From a checkpoint of a small transformer trained on Wikipedia.
Training: 819M tokens, 5496 steps.
Each number is 128 + 32 x the weight over its row's rms, rounded and kept within 0 to 255. Layers, rows and columns count from 0. Numbers have three digits each. The size before them is the row's rms in percent of the matrix's.

# layer 6 MLP down, 512x2048, rms 0.099, rows 76-184, columns 1024-1151
098:103151122126113084187062138123120142139125102074098110098136135181139115117142111172109101140101177219146123165143150215070132109145165151092147101129128144192159195141151124194173171136133038110069129220105096146185122141130140131150141134057137159159180162191152108134158099113159088097055087170113156126125198200145138089092119145122187121154094139095136148144114130133130165106131
098:167051120131144131157129128103093179111112200135163124127152212121128079109077143082100126119127171146171129161120093092098195139054136133163153129131198109148143101088169077147090108072105133120161090106115113111087180185082126086130151155147139163150151094169153149125129093138142093128080134168146171120138102180080101155056129052174070141104157055108120169113087102125144091107186
100:089200194113202146140139159106146133140130125105118086123118122084160135129137123118210134161152114134185142130141063039144141153082188163116143128171142185138174203079149101142122088128117093141146097114160157162102101103196158140135098117134087122168106076092129210108158122100175154137123129104075067148109142137119138111142175153079154133110104130094099127140189140090119149147103
100:152117079117075161123110121186171142131140034155168161144099186127138073142111123113137132181079121143124125123118103167132152132150123106120151112129144140168152126101155150156139095093180106107091158181170065150161134190100107164148157144113116116154110088102128165145159121129099126114130143176135131130176061133147128114174079136152169113198151080046159116151118108103113111134136
100:133092128132036135119158171186091113072077081174157131147102071135193095059068138151118154170120128049134091101137155152115155116118129153138182113130120124087127181086130106137116120171164093150116165099076109081157155150093120160069154102156175127123144127080113105086115119133142078112168108150103122100103104100131080080119142102081139157100107107088116123135170138132105110124141
102:087134131120128166107135134143133125120145145115087128106156093107208175132181118122034122159112234187159111146145165089127104141159133114134096145094113121092122188187178167146120133175171119137156103134172100102107129117200120127113085143142086128119163152132129125166171136143083228127178130117068189165042223140096133119144134115161143114110110135166099104142154086125119142132080
098:122190101082128113106075107155104106105184093132140155136130136101152143135161190186072152117093157189154142169113092208143121119142107116158099132110053136147146197129124148130126105141107138123136128144151091166117136144115109181139154135139116101104209164092128134097085114126151180174158185172091082166103108119151144161119186157079062161120080139126124187102094125113054109177123
101:109122125071105056184065120084173161102122161053086121083084125114103172081092088109108135132153132208072074160106115103114092104183132118113097157120103153130143142130123112163153164100122132178172141106061115158125124112189116151101080151096153143128131115152118200101137110131107101126198183090139131106154153127095080120135172125120129083176108130125124136129150136156152097129155
099:047143152134101136137129102205153110086091130099144116096118161169198144136133191122160125145108067099187162192136096151088139108073160138178133128127146154130111083072101092097182083123125110157173119130134084085148182128108123106094133128093134154138115166071142091136116177139136133110131155170019076147051145105098175083093160109052098104118193120084053135186126148112123137119092
100:142153131177133148126118162109134134121126074097024100157101154168124148147159082093147106132130121053139106130051103115170099122115152107162143130089097151131077084123107126153152129138181106085134137112050137182116151124141070147089129093167117131118109107116191033116117155077154132082063149134127050171113168104099135115114129105202133119127147110148118140099087130090107124154148
099:203116159138149157118167141139146133140182084082155113122102161087116170087115138145127108165133162166129169158106112197078145151114156164148101090143103125156156169157100149160167081121157157098132099079167105095136076131166104132093054137176156090125179099149150135145161131132104139134102125138118141129116136096145128147118097075094080178175080064151113102058170102111120118145146
098:110202112104147126181164143107144155042112157154135138049155129054112125070078153147128087092132135132092127118087162077123133169126100104134093172110136119148095179089089109143132135144095159135167092129116160170121102094135179126137161125135137113099149103117135150076096141135092125135146072130108162126074199097105119124147172097199147165099130126124109134128112112154141151110113
100:135142152105085194119126123141176125147136122162146141141110125122127119137083105104127139137117124066141176080071173124081158077176155121125144186185145130107137175159115128165168186119132120111098090144070103115102142152109076137145135109137149133080105109113136201119122130105145080115089195140096077143126127091149133103153081109107081126190136047157106066186146101142123127098145
098:128134112067041072139098093096089139208085143104092102161150141037138099112049112116153169055101125119134074151092112149159145172149131143163135122113098099112109117133073094063103152077143128110099127099135115130124143089125166150135083163135113146105126109158115121132092148151122160125121148064127084094164066049131057120110176085109138114148164203086080138129152116172108107084100
100:072052181125159114177162139108120151112139146148130131120141106114143137026174144141107151088115053055136137111141090119116188122107138144080123130158171136099094141184148125101129107154103139076165104122084111123185146127116099172161177136129110119131093094132101077069160122095150150137104131138120112093117101159188118093095101083146182120130132072071181183114154183135134113172135
102:143150143088130123129150127106130116119165115141121062144112138138136091153079113129112091082149069093131071108103101131119119146156127157148105116112122142125135127181142098101153122101104152095052098140167129069139111146166165144113106082091089128135104122142136084134118089141101108123042119148139089109159104083158140123121117122115111155103158176158077142095115140097228139097150
101:131193104087163179167103087098152135112106062132114098109175173067129048098092122097168089063094101137115099137155136168114111130097117129139193082136124089111128115089096122152095053145178110168128184129134156131154135118128177109157083112146143056111120052126067134093118195184146138080087141088071045178142141120173107131203124109154104145120130102100072101107105155142137125097148
100:185154137142067181075103096130156126159102143144120104157131090100086156105103101156119121133136142105087089114143112160147089125045116133165126038118102155113132123139123149131094130145148147142141074181144138121125064167137091105119126155153100112166113099149085145129138113118131137108137172126141114170171100164106113113075156123105101066132126047123118137117132118149131092136093
095:091183187121150123105142124128154119131100148148113107133174107165173100138076117173107125190085094054176160141133152117158157113133132145152153165138204145107119151113164098117130159097171140136147104099083036133175116118102155138130120118119205068159120170127089136092116097171107132102142109087151127107132147171120123100118130140160102135128124140089150142147098129134074106142156
102:180143154159189152149112159121119086163109031125107180094211102127168135117117209163145171110095117110178154162190106086123144175147091180078088091128147158149103110138150131146125170136092138129104127181092118131165100138129103144152172115133214098128077185190056099161112142111150116138084022085115133142176128121140159161158122125050158146111100127042104147144151149112125163120143
094:113117138151112133136107148083179127146080153162132135131125143107100095195105118145190134105127106175076185165140128122176119172167124136109122141148158161107174096150119096124092159160137086102105124051081154068058075115101067101091146091083108115146135093161132132147094070157126098128140129104111008100139085128144070139156158152124087107122112107125137177079106134171174125142084
100:134067120138132094161147115163099185114145081096123190152122085185096089085100161129121143139108141211093150126185082090134100117071128097116164116063116119099098172094118120166106139162114141168112136116142167155091100105128120131161080172169159073074137101134101086120133161125091139106158071103190133097129135102120124154177177118141092130108153081129134103156092150137141082117046
099:138136118142096126120094148122152071105196132113175173147101116103127119125101123078151118086096192078160139144141179074121122136145113174084152147123163110085148174132168110151144115091167152068122131170115135110095152143093183160090119174157151168127140125133143124128128129147117109077156173089131095132143153146137134111125173186096084124130018137176137111114141106142177128046140
103:120116137154179177074176132110100155145180161153071117105128119111118112194152083145142128169104105026098118163154143165145087161082158094152081121109152125191116151160124110170066143176125151115145077134069078054100123138154168138132160100108068143086141110153114163147181109099129080135099103176119110129085109191148081114134099158159142135087126137090153081141118151132199146119119
096:108036159131153144122097071104079162121142095151181069097090191127108154099164109101116120158115106186207175141114168097140175112049135133064146130111121104124139145131095177193144148093141134123099121142094125144099114120126121144136126097127187205144092182126136176116114227073102108119103137119143144120109095142103177079028123093127118103133084127115145071121245144134124169068106
101:115132172077122104123145181103145087078115097155129138134152089106179089164156099094177156069142109125148101115168116128118115138100124146152138096168204109172114159067155117090153201159168073163154169131148122160138131081082140142155108155129219099186121110107159063147124109137182163086171120123153134137152106104119118146172124139103154137110121122174093121125091116092165156145080
100:172167137101113174113076146116107145123155090151126082159177176139087088115024071080134112109130127116084132130102088082118132134068143110158077172134153137136094084093124133146123120182152123124114107146103159061158140104087128127143149091105090133152138127118114133095126129130116157105130111159140116094164091152131067141107127103128178145139123094020106097143111126128122176101142
100:124096086168145119105109051139095090175112116180105136092139145089152173172134063142131091106098081012221151111120133115127140133153093139090106154117126101135107142132104151100121093158151096108105149152124103141130133135175137118124125185120164137120141158138080131151096126102089155120122116178095161127104128142142150136091080173181124128139092132135152150154102108133097075055089
096:081135129124153128128113100130141129153124134136111145121154158147136166089135134147079137147141132121134135137159132101101115155117156105157129147107122164135134123079151146119123096166153100142118123133103110153151129135090135133147180114177157112143172110148150133171124161094098182109071126083091100185102108092160150162140111131141178075092128130122111130137130059093115091074149
101:180147249114151104138111157076091128148089118164089159114123124140117091203117157096095086139129168094180119156141161153145110195189126156128126171119150112109109158113071113165140094126152162101108167153081107201195139114138083118161102085076149082131129048117103098184132161068140173128135177140131152122137125098063139133147100107030014161124151203056148085072082136085192126126110
101:087143112089156128087131183145127114156165113141137153129130160142143097100151124142123043115138036144147150150099143055143183111140139128092110170086151100144122126139165164173131137157119194093130043169140120096094145136121137194114151145168108124099075125126045189130104111160162124084132103106163143095076164132105159157135100169101141135143173101112143158082179207080108119123141
103:116074143131116137112070152169102110142138124095124148141130071164120119117099076170156158097145103117119163123144130169097142094134136123149152141066131132102173155112121142088145084181094098160108113103163136155080086142164159093141141189137150100134140107091138146108168174121119172117138133161145190075180120117119101170102170152219142162125127124138133109175145109147092091090060
104:089074118150147127131085118078110116153127151113102134057143120125124092067150141155114190064150151068125123129128124187147095097126137144147101106085120138126119107154168143145160140124124138136117197136126120114144128143161090109107140097118118176151103203095062110120142120130122158122076106120099117190165061125077193121120143103177093180130185116139172178121171097117121148097112
102:148121159134143149123119112127115185159131101077085147133151095146127147079145182141098114129105178113118145176164201137115141160131152106139179117090142175105082158144181169091097088083139122087126151105203113117102096128167164123202122128145106087146133145100123085112143090175157130131193111073101054146106128094151171155130109137134175117098197123097097128120118181140144169119108
100:154138100151148094086083134099062115168123121162145091106130117150147137110111149104179148142098142142093142147140144098147136079095115154129132109131154143108074085124088180138081157089090192114128069155110147175140154174128114124126184133108087124074091163102152151124159121134133083041149110119090175089155121170075047166070112149142139119054133107181134121136116094127155092139177
098:163145114056162085113180172140139092091158115161100094157105095086190114095071122195137104140125116172167084120124100125116123080067136166090126145154133161142188131145132129121160144085109122137181117101123120092145130142137118125156135141106120081184160193160117193125110158092110145144107139107164124101134106072149122146085104150084109132109164081102103175104100121119187116148158
098:154165118114122171137119130094137133078070064135121106149186101129197171109112161120094129174185151143144148177145146089146110196118089143151140115129105139114146162141175091148116213104117110132103181115076095122160182063196158145135105137076159138101109157156091132194110055123104139107139142177084082205161171112164100165120064122170130147114113149154105085133198097163059204122141
099:121102105085162125133115139181123154091126124172107090121112155127084119102152137136084077170087123148130106111123156090161158147096144147138106110136081129063102154138129080096120125126104133121159172091182113140139126164037124159151129142154128152117075124100142131082157118093115151164178157085051165151099083140099145116149184123124166046200091193120169135118089118120110152067096
099:164192107077116144174106177086137112099131150135198144090103117152152130092149108131122135109156101129132139112123095165117118127096142130108160102132198163099101070104128156143107130059150142099121127099077102081121104102175135092114112094141110170146052153070083115092071099119054142133093118096098098102074155101117175100106116133117093118148134139133199209153090174135120143120147
112:101142131134105167139122126137123114146109150084119152176161124161124111144130134174123142095121145117129146146130075084201094154109159045124136148128121116109155106069081131110139114095140095132130114112118120150136125163104104126124126150165142163080120114109165142121167167156121151131127123138125151161155084105128100113107158150159085137168099143134173126173148138097126126154141
101:078103136122074153107134184079149115129112115151112113124116110147175157150128127106124144163102130186161160176164078171136131137175130165126121125102096148106141111144150141106112160140161119149111148210126116082139115108159151151147126100155160099077155142091100145154121121157129176055106161089113094117160140149094170109138130105117135148161148110198142134117135104137111103151090
098:134054093153124163126149154157145104204114117208157143126187136163101106118149130121152109171192124138104179139083129075089110181047138161126145121146159096162097115178084156175081149122104081132097118124116111087163111098153127123115125155100100170080147141197126097193107094178125173099124117201102197129132121134115108087103129125116114114132161082075108126154121182089115069118180
097:122052160122071129165100099138105111070102151098141122114209133146132150104150198073127153119070183164130106126156192108135151171113096198111130080083164133112144111097102086112147157091176075120170188112127130167116115118138154074087055177146130144124166131127192124132112136116120070118127134144107103085121084118129065122166134151129182092147184151122123129101215093107103134148117
102:133147122099156110147155102133124113125149148136131091068158143117121121146152145121145150083126124187167104116139158114169147057134129091131113129120070144161127086097096117097115142125020113132215110107122185165127133149144147090146157147182084133170121159185131151136123087129142067098141158037194154120211103097081115155137101088133123135105139116132089110114117182159129174153205
100:147184122102138075085170123110116155168195162169150187113129110147147142092161127138136091089128123124135094143150117099193147159182149124114135204107163124118101116121112132101142098149122145135133138175129085116178120086088103129138166100133152106141124104112106111218102151106122066096071147105130126132164133078107094131137127099098140100155107114146110091156195117094088131124167
101:150136161096047099152160088092150108166090150086141175161153110169200115118117146136136111096109148161144132139088118160179133121133152117163146089157120168147107149139099092138116110124105185131129149100146126153140101097081116084129160130096134089108086147102080179108142129137089134123183128145131149065142109142104134199065109146105086178145102102194143103106086136039116100191131
102:158086166105165131117079151152159114087119101088102147086072187123112139139134135165153123047074149223103177101143152141133171165146083098093172126111093122107135100137100076072164167140096143178113085126113131094114105128115135108128149184104163133085113137111108115102103122112134133097119140103156136147121096115111113110121135077109085056139167163061179105093174125082065120150144
097:161159126172180163159150153157187053188153131140156134112106179083115072060107113170080166160096135021099118101104136114116106093159136146112100147158118115092146123125137120104161113114166100120132133091090087182109120117195108136139151134147156129142095134144099071113144161151156099145131144115110166108123148146097132097160178169174140131130135153159134098133065099187154098113143
098:109151126113086120107108151097143081102129113071165130091089133114135164082150133136132118054144124132106157095176081096125085145142080104119126099147107165142113113125143130106106164143101176150136116176094160041169166148151117091128143136175134154106135108185150149090165142147136125141106075101118151145157135119134147077124135142165140099097162135086085125141150161075095083147135
100:194155124149081078179102115150113111128150120173159155122083150114176110098189161137133093144093104160148155151163095102113165095169120164107177125180128120126131176110167214177120090096145162148176154179148181177181121119122179160148116096103125151111166129152146159136172143147107081135071170119153099107143182054137138117134104115085057133161137157149089112120131107131061109119126
098:146134074135124148127136101130193071162158142141128146122134124085104135083126112176144161111139146063149155140189146100119114117106140119139122161116165113138101103112116132112109104205083167109131113139138136169105138122088155126088117099112089179119110127111089146147151132158091166167129110099149111156104098170104159092134093167190152074153114074128138113191089145151095105104073
098:150171142124118124120121091092118115181114151122155116076147091156133112150143156104184149203153105084115136116184112138104131128167112111127063146101125164126168077165090138177148094092141134136167127107129137213139135104143119151135099141122101131083141106137138118131167137092145171156145079125179153132116102144121128150099055117136163147182069187113122135090156135116073129087121
097:165134105153097163130147106114133210078143087132103176096114164149163150189154151114058137038134136104119137150176066127098154128057109131088098082109125091123127125116155121104121109165127158139128162118173064080172142134119110119121082112099072099164103099164057086118132125091156088075146113084133220141177123136110164121121148086078178098089097139170121136115125123068215134145174
097:095209150144209106140116118074188121144133075132094118171085146152153122160084145081164125157132145104175073144137131075179123139145166175137159152166159118073155156119147075132148222130134148164133101078122121108119139090155041143120160092144164192139114116158154114117102157149176109124087143109078185167168077114156098116124184058065086179117159103104129121147099096072147128126156
098:145054086141125187125109124126150111071162085113171141137084155133107117104081142137099134113075149058141082157079119087102142094118094160097125121117105122142137094094152145123077169146118132107114135124109111076096140116110094174129149113077095117153042112156110082087102128141132086150101127116140114178045113081134094112139107079092030128116130121120118148096180138133173153138166
099:117108126171192136126132082170053141177115162079111065201058099121127158159155181134175088123129153071131145164195126040107085105078065125100126113175100165066157108162050066156140199146138078079089098178111137129137130161096153087151152152107145097129156078106115121094139147082146121107094175140137226143161109176106151137133133153135163100083146162103130117067107129100110091131102
102:156117091177124103119162065155094140136110104205077153140139145159100119139086115180124144097133161129147120126125122124122135129116179116114066115113117145083095164083103138087174210167097219162135132110080160072117174095111100137102147189103145095086128132118115177114155117114099083111172166117093158133157093074189128070118119117064133126155127159109141145105139096147118149134152
101:100120139146165066108128105149126173148098097165069140146122131110146069141094163122096143153133157118125054127149086096144118120190156109151195125149101096148128124145158112100122092095131125142136153161155138138075076133151118120115178160069082154155131066149103151141194127114077133150093091168157134151163121128096149139164100107137155126150176137147104108199137119143130123080062
098:089130133110128215089112129037095157120046128107132153137090122077108119119054156130140130209201115241125134115173113143118129144203056114068133135053043142110112072128110076146098086172114157086138147096138103135114097117126131116124105164153065111116132170138088081138135180127102163089166155116162119139074161138183135200130144110169116134121144127140110149126147127137157090138109
099:074138110166133133131132142114127050120067126108071138082159103133089163109098102102146131147138133164093113204179087105077108135034126092100105146164075127140089081074113113152065091154136072112101127143144128115191108127101174147111071150119137078142098140096109114137146129138110129082095071130086132113060168134128123158126152142108091100103103139114162112104125193144134150069162
103:154088102173174110019169166117124066094073157124104122174127104107148158142108100116206145127183144133119146167162122182061120106089196158163153127121171137120145157115108125128150155194162132096128142174097171160135095092083041141111114094078220136196128135119151107160130119116138104123124139152107173108123136101142128061107112158161100142118190119157114133078155129087101134091113
101:099087126191067108129150094099135140113085158173101083123101136095158183177147159138122127122165058142112149174096148098121156100155161104099087115089177111124104105106117163123091101102135103147110102080101111162066155097169026165150160127136152078091118140146153121090121125139138132172119095124157143109121148161127163183129049106165116091126112095107144125112170114114115149112210
101:166086135173139176132143152125158150100103135133080116163102120065166179109151123115157115117145110164137074173075189184110135216173120168150130111089142152108117095150092070106129103138131101101138046132138165114141162104103083066119187142132116152122148093160142141079102124061158148145138114100101109203169142121159145116182090119104129115112152100142089145124117110158099122149140
105:101147161112081193080084211143156145153141076088109119146100078146191124157168162092113112120136195107102115100109088148127178149064158113133125103111146138139088138100137218130167168166143146137142107091119115151154157140109097131132106059116146163172126127133093144111168096093081113134106085143097178107108171159138187084186208115080126152149097169219145134125185121105124111169115
106:153168100133136117126109123156127116171153109142138182130168107055141153157144104157185114158079090045167162088153141120175116090093136133111138125146117138157167155148150165115174170156111069158127097162202097161132101156116115159088171145130124128177156137105130088142129066130161144140125115115105163162139146093155139125151186140199123102149122125250132111114113119149135156085143
102:109177141178008109144125122236102076112133111170127168178126144181170091122148117099105111144122105064165118099148142119136130161125136184058165146139118153159169127117092148155132156130107128125122106157140105142180127159135126072106134133122108126136134158143147104178095123124099100138080142092128105150129112099149097107142157142174175085181087113162099129123071157093167107150142
100:121130110085123171160113161122126086165144104201108123102130133093096104122119138138137165108174131113169170067104095177135142138119142133127137111120071085139131170114126153177118125140109114123198127096157109075153113139057123171096155074186130121148062145123125162101128161127152085126107111117159095152135128063091175096116136099150120179123089115187105118145106169140059134090160
097:138127107105170058100085124133158122104144123181165141121116141109126089135053120141105134080117132127154166105097139130160175101124108115150114134128098143122154121167160126129192092113121140125182159153158122135120117133051132090156111118146105144162114114151069154113128223134126083103173129101163099130103138153158153097169139121098112146106168152073140149106175147090091173139103
094:145169187093110150124145079166159175083166162083178125130111150163141116117094104114084167131099102081111108165106093200168105111113068119148110094093126127153135103082153124078102144079148077155103095135178117048134130185177171030151158175095076083133123123109102153089109118126098151146145138100150156114108118120124070175112127120139130180177131130088108103109113138180070085177053
101:161076132159098134070106102081131197137082144097168185155087117095146120069214118162096160067156093084108068134181107075121155159114135093092171075145109156157097138153138148107115051159135202118145108116140115114142186088056137080112083120161118088127185139126063145116094126098142145145111209088138131125155102131156132151128161145098192110164118082191168137174142153153182143097132
100:102118103125104146118144167146076121143136147069104101130108151162108137141134118118115160170125160174076148115153130121149120115129151113083113178128194150082099155128090100121097113135116082179136158051137104120149148132126161095131112144145105127106146171061110127172098085130101159159129114112115191096131087132142090142094107120138183086112136109095118185160060138130114176116106
100:108130164146192120136103089173117104180072185171112120111146132139206122129066126148108105101137092120141083149139145164152167134144125160130094168132113138107170124191118080124124154134110138115121115141105111112076098091125124142119173116119103123123157134140077136200122090164115085121131160163099144177110079090079096129109160150106089219094156061125152155145133187115134141107125
099:167173088153137155129100130130122168184115119099104102156135124168098120063160116172120179161158098102113154125118111172155139125194152165124127124102125135150094120118067053110180138161168159120079163061131109129118091145094157139131091105139123127087095118108085099145163036194117113124148042156176139126180089137166115139151095087090155156129114097159121150120162138112100122118119
104:123116095134151164083141148135123147101115097104169098189071159134101193063143148145171163067120044168122119146117121131150124116135131096109137105149150129154122139114131064112126126127120144107177140151159056053137137169113111104116149146150081109156079125115095178161144142139179113128064106203115105116090108143088152095123087086170074151084145100106178091162166177167146102149164
097:157145089211131088125133108127103129142078106138063134108204130116111145142121103127139133127120109114113104146154123159094113129102118120088083151112120121182128147147075116153118152133072154180099131075122144149085149196133140165129134121125128177126144162150122135172132114127110108136139130158103131117209165069158185151112119138128113171081176146067100120133100156107155142150177
099:134152132120164111149118136116107102132195140161178144146104134141119112169094159127152156127127128115121134137136124146097126185116125126090120157150143129148114133110149131078107169164158127131080130132091127154116074129161122090212189165122133121159129118139094194089086110133078148150055148085081098121143137103159142154130127139114093150158060180124164130107145066122142138118155
103:166090074101124165163122081122111178166133131160152185167124079169139147154159125127112155163137116175129155115105202156132109111103133153144167140142172099130100053162114154186137134142165113128145103124116088154092134175135092146117137180104175097132140092131135115100118198148157083128152097118177153141113096088120132120206106130150139151144105158158116138107163124171103122122135
098:134080156137146088133119134140129111110111139117144068126096160149119123141140127107152217125129197207138124142121148094203132109153158127125166175155198136128127097145096128080130078098132157102064102134115116171085154160152201092075148091123092113101128081179116097148130090151095086096110146148155151074142151104103133112126087107100059109095086157143112154114101143122119100123119
100:105146116133110062130134129173154112123132073130124111097141102130165113120065183080160081138103054070136150137138109156135147092127144097117137101120131128109054158090075106122121125074120190095122108132154092174132139105091144071123165154148151117085145103110114144178111137119141186102126160079152150158119174132157155109133097063059119127124093119099138096129096104105112135139164
095:137107125175162168159160145115123126180138121151155153159180183153081140119121169105127084154145119148150153187105097135061123092085066173078137142083170164140120131183140059116130159126146107160092183145189097149089121129137115169095059123078073110141133217157122150134107127135175193094148132149114236129130089136134162035134170132155125138137117124084093189161143140092097098148115
099:106133122108109118152157133125103149151136092136099073178074219133114162130063130160172146175067087098182119089131124123134125177195180144130115131163086110126143133163095137132178124104119109087170165095109140118073133139111160132137157105123140085141136138091079177178112173098059130119026166128120116076131119124099139112072174169121106109107186137086169146072110134058160171104154
104:099109161112196149157128180162091123156090135158079172140131167133094094166124110109087137087086221155037159197125127134093117067066135138131149132125164092115094117101112119166151102111182097092160131087169149144095089107085135163116130133147188114130101131028109198146103071136134083086132143215123088119104085145132093153091156117101115149107153139182139098099179149101158143114143
099:134142141196144118107113118152108103065142132101119116118127138135114109081115161122147083087116105116145123132102147113153141146136093152146123091044105108137107095060114128147109096180125114085116116113083163144135134129150155156118104132173177137117127132119128097110108135111141104147154150163093076157150175067138085099128130135172146116114108074104117064137120160135145130163182
097:120154172172093117111168135105186143149163201150167179163111113092167158082157096124151107146121063160141120137192127110179169098158150164068113226153193177198120162081124125115075140054160098144188140177100173118098111153179098113156106119103140113156147113130143067141086220117105162120153079106067077065125088152161105099119172125158154130133128173085158116074108165091170103115107
104:110070142145135141147127102173143118154099161102124115131117144083108092170182104154146158121094154169123064132101112125072135149106153160132135215070149172139158164161189129169111180126151112152148125117098125139132097124126162143101158166161112100093128135090133118137162134100119170129102160124146129128103160140123151095130110154126152116113138158185124194110104156153092119109153
099:078167118092064130104143190127104200132189148148086109123177105118104134095132131129188107135113113139065148095155133184162143091123124104119158172141135167071132129099115133110119042133097165122115156092134143132086082109170166166080136150128104152150097115146165131143168104145143125159187064115062067123157092069138157116146162158133139133139116147184147114140152117124158137116118
098:084147147163096118105136087076161182133120146188118134139127125136125106159084118097062123113118139152162115114122130125140064096146144148176142122131102119062098134186162142106136163108150128159118053122128169135083163119134107148152092074088127107126206129044153147117165122100106163119187109171140141145110141069154124105126136185095194170140186203174085136147076143120127147135134
098:131119144181108125132139108145161125160150063111192110148143165125157082176153106118076100072141095153084094148127124157090152138155101157112126121139134203107218106143153160104135140075189087152173130128170178164144152076105114131193080122128148069125169134133166158148145094142124119136130134215095090110106125073115122087159167148175145119140138124090163137109126150187121138097104
100:142064160148110106114088107124101060147146118139159072093111085186092133180148168166092120082143146025133121067111142186136136133075106066122107100098091117074171118129077079108157134076126110113136131142099109170217100090131100073106109176167113174130152105091151127152143147159149180120045127159117212084101161165176109124134132137119094085104120123081079129118117137094150139128106
097:111142170134144079119085121168154192193075152108119160112140130127135103156120177128116110118127120141115168173134093108144099136138121119075153152120090143088132141145149131109176133170137167134177187129074116134121134085109130085174117107095139217224119169146141107094147154132122179108126132156148073114087049145121114121168108110081111139075108078116178121107137117129121141085138
102:163097095130188119156095101052157106074062110158144137113126071138137099168162115168122102132137113255138138153111173147064147113129126152164154074155150180150145193153130164104129081140184137104078136098151153132135163112135145114167161168150144105137123166130147153092167106160144157110174153130131076056123096169121127154127146162146126114112160156094155099135120127155145089088113
098:098144125092168170096134128100084203086089171104171148186118078170129107106136179119133168106115150105106123112109126170097117141157123091137218096132131135080126104143128123131130124155102122127124146089094094121149140118162153136145119105103176171172068156130116114112151126137126145154116159142122067160116137164160094170113114130164119132098118144127164168133179125147081088150136
099:146209076124140111136189052135158168129143137127179165138092151084165113137157176100077136099108109065157166101130090106131157128158158088147121141099111142107160062091201143129141075052120136124145180171177131152116134117123116092150172178091135140206154169142127121110120136121161084097133119112165156120144112184135174158150142151141134091181130117087092107165114191182118119116118
100:123170123113105149109093155152134107118130115142161112131142142130097137093068134060086104176129180168105116166120134127075134127168156167142130047098132100154161090194140161149118155100151138127100156154151165185122171150123121124141106085167164149156097118169141105116102068079089109077184152145147122119175149122125100121127129139105141170156163073135138180111113093140077131066124
103:143116097123111095174171107085135147136150100104151140081192119033100074082135063133146095176121193196115104168141106128146090111082126122076117146178110123141177120119086101128143060153156061092106090144144131194209126126139135132175120171130089108081115146072158168079140092153121121094165118088147126178143108101177116130124108171080097104135078123143125098041204127136047103176138
096:161072140103080122116106117196123152164071122070117171145112138160201124166057174105146085089188124157168221120095151173130113143073095105176106151154179080126134121131158128148144103191105101155144143140133115074124173147117151071125169163191102131144121136117129144124157094088175144151092077099169178179128107181099135159092150152163113147083146170167086138061189150131152122133117
099:116184177173135088163115092144135163175142032177162171123109146096170149185121122137144128154085090121114136115130133152104108139158134153143090159130109175120164125130153182174165098177150155057131103095163132155133103110096147115110082121078133123150177078128099133125117120103081119148112111192104158172123165080140117128075070161112136170129093099086096094115059116181164165107091
104:076133161118141142102175127156117124107058148091094129142100152126068133177152126158119122096097182076124188121115101129110169095160112137112133166088178142154078156046056155133119090133095097133133155081160108094077161050142115146163115070145143165050129061091110156147159136129145154092200130137160176065135162143134115149132149120075117127146178125099085105116099124093187133099178
104:100143132088177182123149102140095141168101120073123099177158117133158175049083139085091163128102185106170094080110115107124179090047076165123195099155143127119097138124157159158080138115072153121134159133124139143099159099200112125166101129105060153137131080110120077125094112150164114143138091185108118131115112146122129160113122143037192170122113164192123164097151124109123127148142
098:109115093111016110109113109110156089123147160117083130122147108143090109129144145161126116153141103064135138093149171177170099103145092179064121103127168172140107151140124100154133109043148115132101109119122136121134137149132130132167084143127125141132118178104119106124106160076105107103118153126089107123102092185138128127175084117060120126130069129133130175134129150102146088175082
099:130185113165187150125093120091110133076131181111103104112071142096141032202102165080123162098146113141123162151138130066127114147096152119180122181092167149144133154066110101145155111074091111113124105140110132100079099170114129150092111094130139131111123125083121108133172146121166075123180119155114182129096107115076100137123152089152149116151186065161130145158164133145085168130064
097:116148157140040155113121169095137129124134205123119134104135146142120102163132126163140154192113158127157130146156152064149101135054092118137114172109184113132082104114055140148091129113134115111092108078119100131118173124067182146084155085149097147152087108108117155146182120153164125118150121104106183132057171107122087136105130139120138134076112136121203119142174101077180130140182
101:086092141132125110123131099078130146108150093187100163125137123137096157185144074214133107090165210175094195120108117089076209157113111101103106088132057126126102104156132147089158155084111083120147126183135131172103156113146088101112101164082125143182179084109139216129119090102143135124182159136167188175119121148075178138129141160121115113150115149166092133148132117128097097175130
101:148158174188156118157157139084167109136156142161121106100112130087130099140194132189148154120142152045067145101187110106138130099114174117124196140099110129073143082160134108171110152188133087080134104088165106084207153132116110136129109141103154118188180177137098139098154218170152184097087091123087090137140102118134139110127160118133136054099133119185124191120134068116133108130109
099:111112172129087104105078139128108114141111157138096111151147097136141158176195082126106112071099131083140099130149127185104110117103063132113090090123088163100154179106176167130099113091109138125148186111166132132054118167103088089168110136093129153099101098166121071143140088094108132156129132169141173167107109197147187125170137130076182128128092115036132200153130086117154147104086
099:105149124089068109176103179138127107157144100072178130103143157094115166138102082111082089069143114180121098166113148186130149127109125156133160101133087110088210155140097120125156150141132113081139129152147186108107093116114147111139192109098178125123109115100103142155086135153133096122137123131103087133138139069094118129145161141137087186197084110150140105089176136118135166124142
099:083159162102132105094146145143056105175151121151104197111194180132156075118179117122123093141138134147161135168105078105110155114129138159096098164108082060164147131132181128128137141108158150139124128108134118140069108129141122130109133150168160113122081170124167137136115121115146123134095153144141092070092093181108090092117107149150148118090149121158125107171082133185151136142136
102:125064138118081127114104108121174110179097098110119110156149161044089170129083158135099122161092157134096122137076131141104141093140121170039141078143075161121080146119150075144098099162148129165133059113112130028068115111098188107082136090131103135150126114166143122089130151137161163130159117163167117088146098155100137171111135124101109075097114105126152210109114136086082168111121
099:201114114133179162118098171158128103101132160172158112153130130066121095189139134107147061089129181193162172086140107083104175134123139194115110150168143053129157129134085108159161160103104108125160174103132101152091138136164151109161110140107122136119175134093131133083183110143159143093150106074160081161109142097144163204145182099153178055145107133165106146142147091155162137137096